Part of a small language model's weights: 6.29M parameters, learned residual scales.
Each number is 128 + 32 x the weight over its row's rms, rounded and kept within 0 to 255. Layers, rows and columns count from 0. The size above them is the row's rms in percent of the matrix's.

# layer 12 MLP down (transposed), 384x192, rms 0.122, rows 128-132, columns 96-191
size [108 101 105 103  93]
[[121 117 145  98 125 120  92 128 178  84 131 149 129 120 122 115 161 123 125 125 120 134 107 107 125 102 102 161 141 142  82 149 159 113 140 148 139 137 255 139 148 125 110 125 119  79 140 123 131 149 143 123 176 137 123 107  93  88 103 105 140 122 105 114 131 117 104 125 125 123 134  93 123 120 130 137 107  91 120 129 100 125 156 133 109 133 127 112 128 132 152  96 120 121 114 150]
 [212 132 173 143 112 118  88 150 121 137 139 147 103 144 103 122 140 101 124  92 138  98 125 148 136 128 156  85 151  95 113 143 152 131 105 118 115 161 255 149 169 153 152 138 159 130 130 115 149  97 161  90  76 161  63 133 103 117 141  99  89 157  38 151 169  89 150 123 148 130 163 110 137 190 135 129 103 100 191 149 155 149 122 140 129 142 145 126  86  91 133 139  86 128 171 190]
 [146 142 120 131 130 122 121 118 109 118 115 105 112 125 147 126 128 138 137 122 130 117 151 123 111 134 112 123 129 131 137 132 124 152 117 119 110 131   0 117 137 130  99 116 124 133 128 123 132 115 117 134 136 120 118 124 145 143 123 128 122 126 120 105 106 125 105 140 140 134 151 125 124 136 145 127 125 134 112 127 123 142 124 160 148 111 117 142 111 137 130 143 110 134 119 127]
 [ 89 135  85 141 152 118 131  51 120 138 115 146 142 148 120 153 138  71  96 120 146 125  94 133  94 135 120 159  95 104  88 128 129 119 108 156 110 100   0 143 128 120 139 160 101 148 123 112 123 166 140 139  72 110 162 120 107 170 115  62 133 118 110  97 111 135 126 147 145 149 191 140 168 115 177 116 174 102 117 122 170 115 127 128  72  84 132 120 184 191 122 112 116 162  88 132]
 [178 149 103 180 129 123 128 149 102 136 175 140 138 141 136  98 182  99 138 136 163 112 162  88 138 123 151 161 129 116 164 120 111 120 121 160 159 128 133 167 126 155 126 147 127 180  36 129  73 100  82 109 107 153  79  83 151 126 104 103 133  68 132 123  66  99 146 165  60 167 144 110 148  67  94  89 123  88  80 177  79 116 133 158  90  95 117  81 160 173 182 130  90 153 152 126]]
# layer 12 MLP gate, 384x192, rms 0.143, rows 129-133, columns 96-191
size [ 94  93 107 104 101]
[[168 120 143 145 148 100  79  98  67 136 134  35  96 144 134 134 122 115  91  86 206 132 207  72 164 109 135  66 165 122 142 154  79 108  87 137 163 120 122 115 155  92 142 115 143 142 121 158 181 144  52 174 134  46 104  92 125 150 126 140 128 154  57  90 132 110 141 127 159 116 131 133 125 120 180 115 133  81 121 128 105  75 158 157 138 165 136 166 134 109 167 139 111  89 123  81]
 [119 126 131  81 124 155 190 199 117 103 102  93 142 193 177 108 116 212 158 118 153 131  85 101 137 147 121 197 121 111 136 121 114 224 122 139 140 136 242  91 127 198 161 106 106 131 160 131 146  75 158 145 125 142  90 130 147 107  85 104 112 189 150  85 132  90 119 123 150 204 199 154 115 122 107 157 148 142  92  97 130 149 118 120 107 124 131 140 113 104 119 109 140 112  98 122]
 [145 183  81 182 179 177  95  91 139  79 102 117 143 123 143 141 136 130 124 143 127 104 114 160 151 132 178 123 127 130 140 106 139  77 158 130 161 183 117 173 141 117 171 127  92 148 106 144 119 123 156 133 139 129 213 191 134  66 176  97 136 139 157 182 121 132 120 122 114 119 117 134 142 129  98 143 139 115  87 180 130 137 163  92  96 117 163 180 106  95 133 124 130 155 149 106]
 [162 134  97 166 160 153 111 166 123 118 114 109  86 144 144 149 125  71 130 132 128 155 121  87  74  97  73 133 144 108 174  65 154 119 122 146 119 121 113  96  99 166  81 133 121 139  89  95  94 106 120 131 121 135 139 130 141 117 101 163 147 167 145 133 101 116 141 175  93 136 177 113  51 138 183  51  82 134  97 135  58 140 119 174 183 127 119 134  40  79 198 142 121 155 117 103]
 [195 156 124 122 119  97 152 113 116 175 127 170  73  95 158  99  94 134 122 135  87 151 142  74 138 125  53 139 109 146 151 165 127 172 151  95 131 119 135 193 131 131  75 100 115 164 206 147  90 120  79 109 128 171 176 102 129 222  62 158 131  85 112 171 123 143 152 123 137 187 164 227 131 136 169 162 148 127 123  91 103  85 158 168 150 146 146 126 149 158 112 113  95 130 139  77]]
# layer 12 MLP up, 384x192, rms 0.134, rows 129-132, columns 96-191
size [ 98  83 104  96]
[[110 163  89 126  86 124 152 183 142 153 122  87 122 145 118 137 132  90 100 158 126 126  64 104  89 103 150 116 125 123 103  90 159 111 163 111 202 123 135  99 105 136 148 123 123 111 117 113 157 123 129 132 105 165 109 133 161 147  60 148 127  97 135 158 125 100 163 150 133 181 174 149 116 141 172 143 184 119 199 167 156  98  84 193 162 143  92 140 160 157  45 151 114 135  85 155]
 [201 129 155 135  56  50 130 127  69 136 119 134 141 102 129 126 117 117 136 145 141 138 136 181  98 112 130  52 160 147 163 133  93 132 184 121 165 120 173 158  95 121 150 151 141  92 152 121 138 148 109  91  95 155 142  83 173 140 135 116 153 103 184 167 148 108 169 156  72 135  82 125 133 184  99 150 139 117 146  93 147 167 142 149 203 100 125 102  62 142 147 141 113 178 110 122]
 [155 122  99 128 144 197 122  44 108 144 100 119 140  86 105 147 135 124 109 156 138  73 115  64 125 112 168 152 189 115 121 176 123 105 136 139 172 159 145 138 170 121 146 146  77 158  84 155  82 167 133  74 172  38  92 145  72 120 137  87 119 150 111 187 132  80  94 125 103  95 195 151 127  81 109 134 173  74 115 113  90 128 161 151  83 129 180 163 191  54 109 131 130 100 108 135]
 [155 150 161 118 152 177 107 140 180 156 206 118 112 102  71 136  92 106 164 104  92  95 120 197 172 186 160 156 107 143 133 132 118  88 104 126 131 158 130 132 117 104 126 115 125 120  84  87 102 151 207 140 103 138 111 151 129 124 194 155  91 128 146 203 143 138  75  73 129 158 158 155 105 147 144 135 104 138 120 126 133 160 172 108 145 152 136 141 123  98  95 130 170 143 122  97]]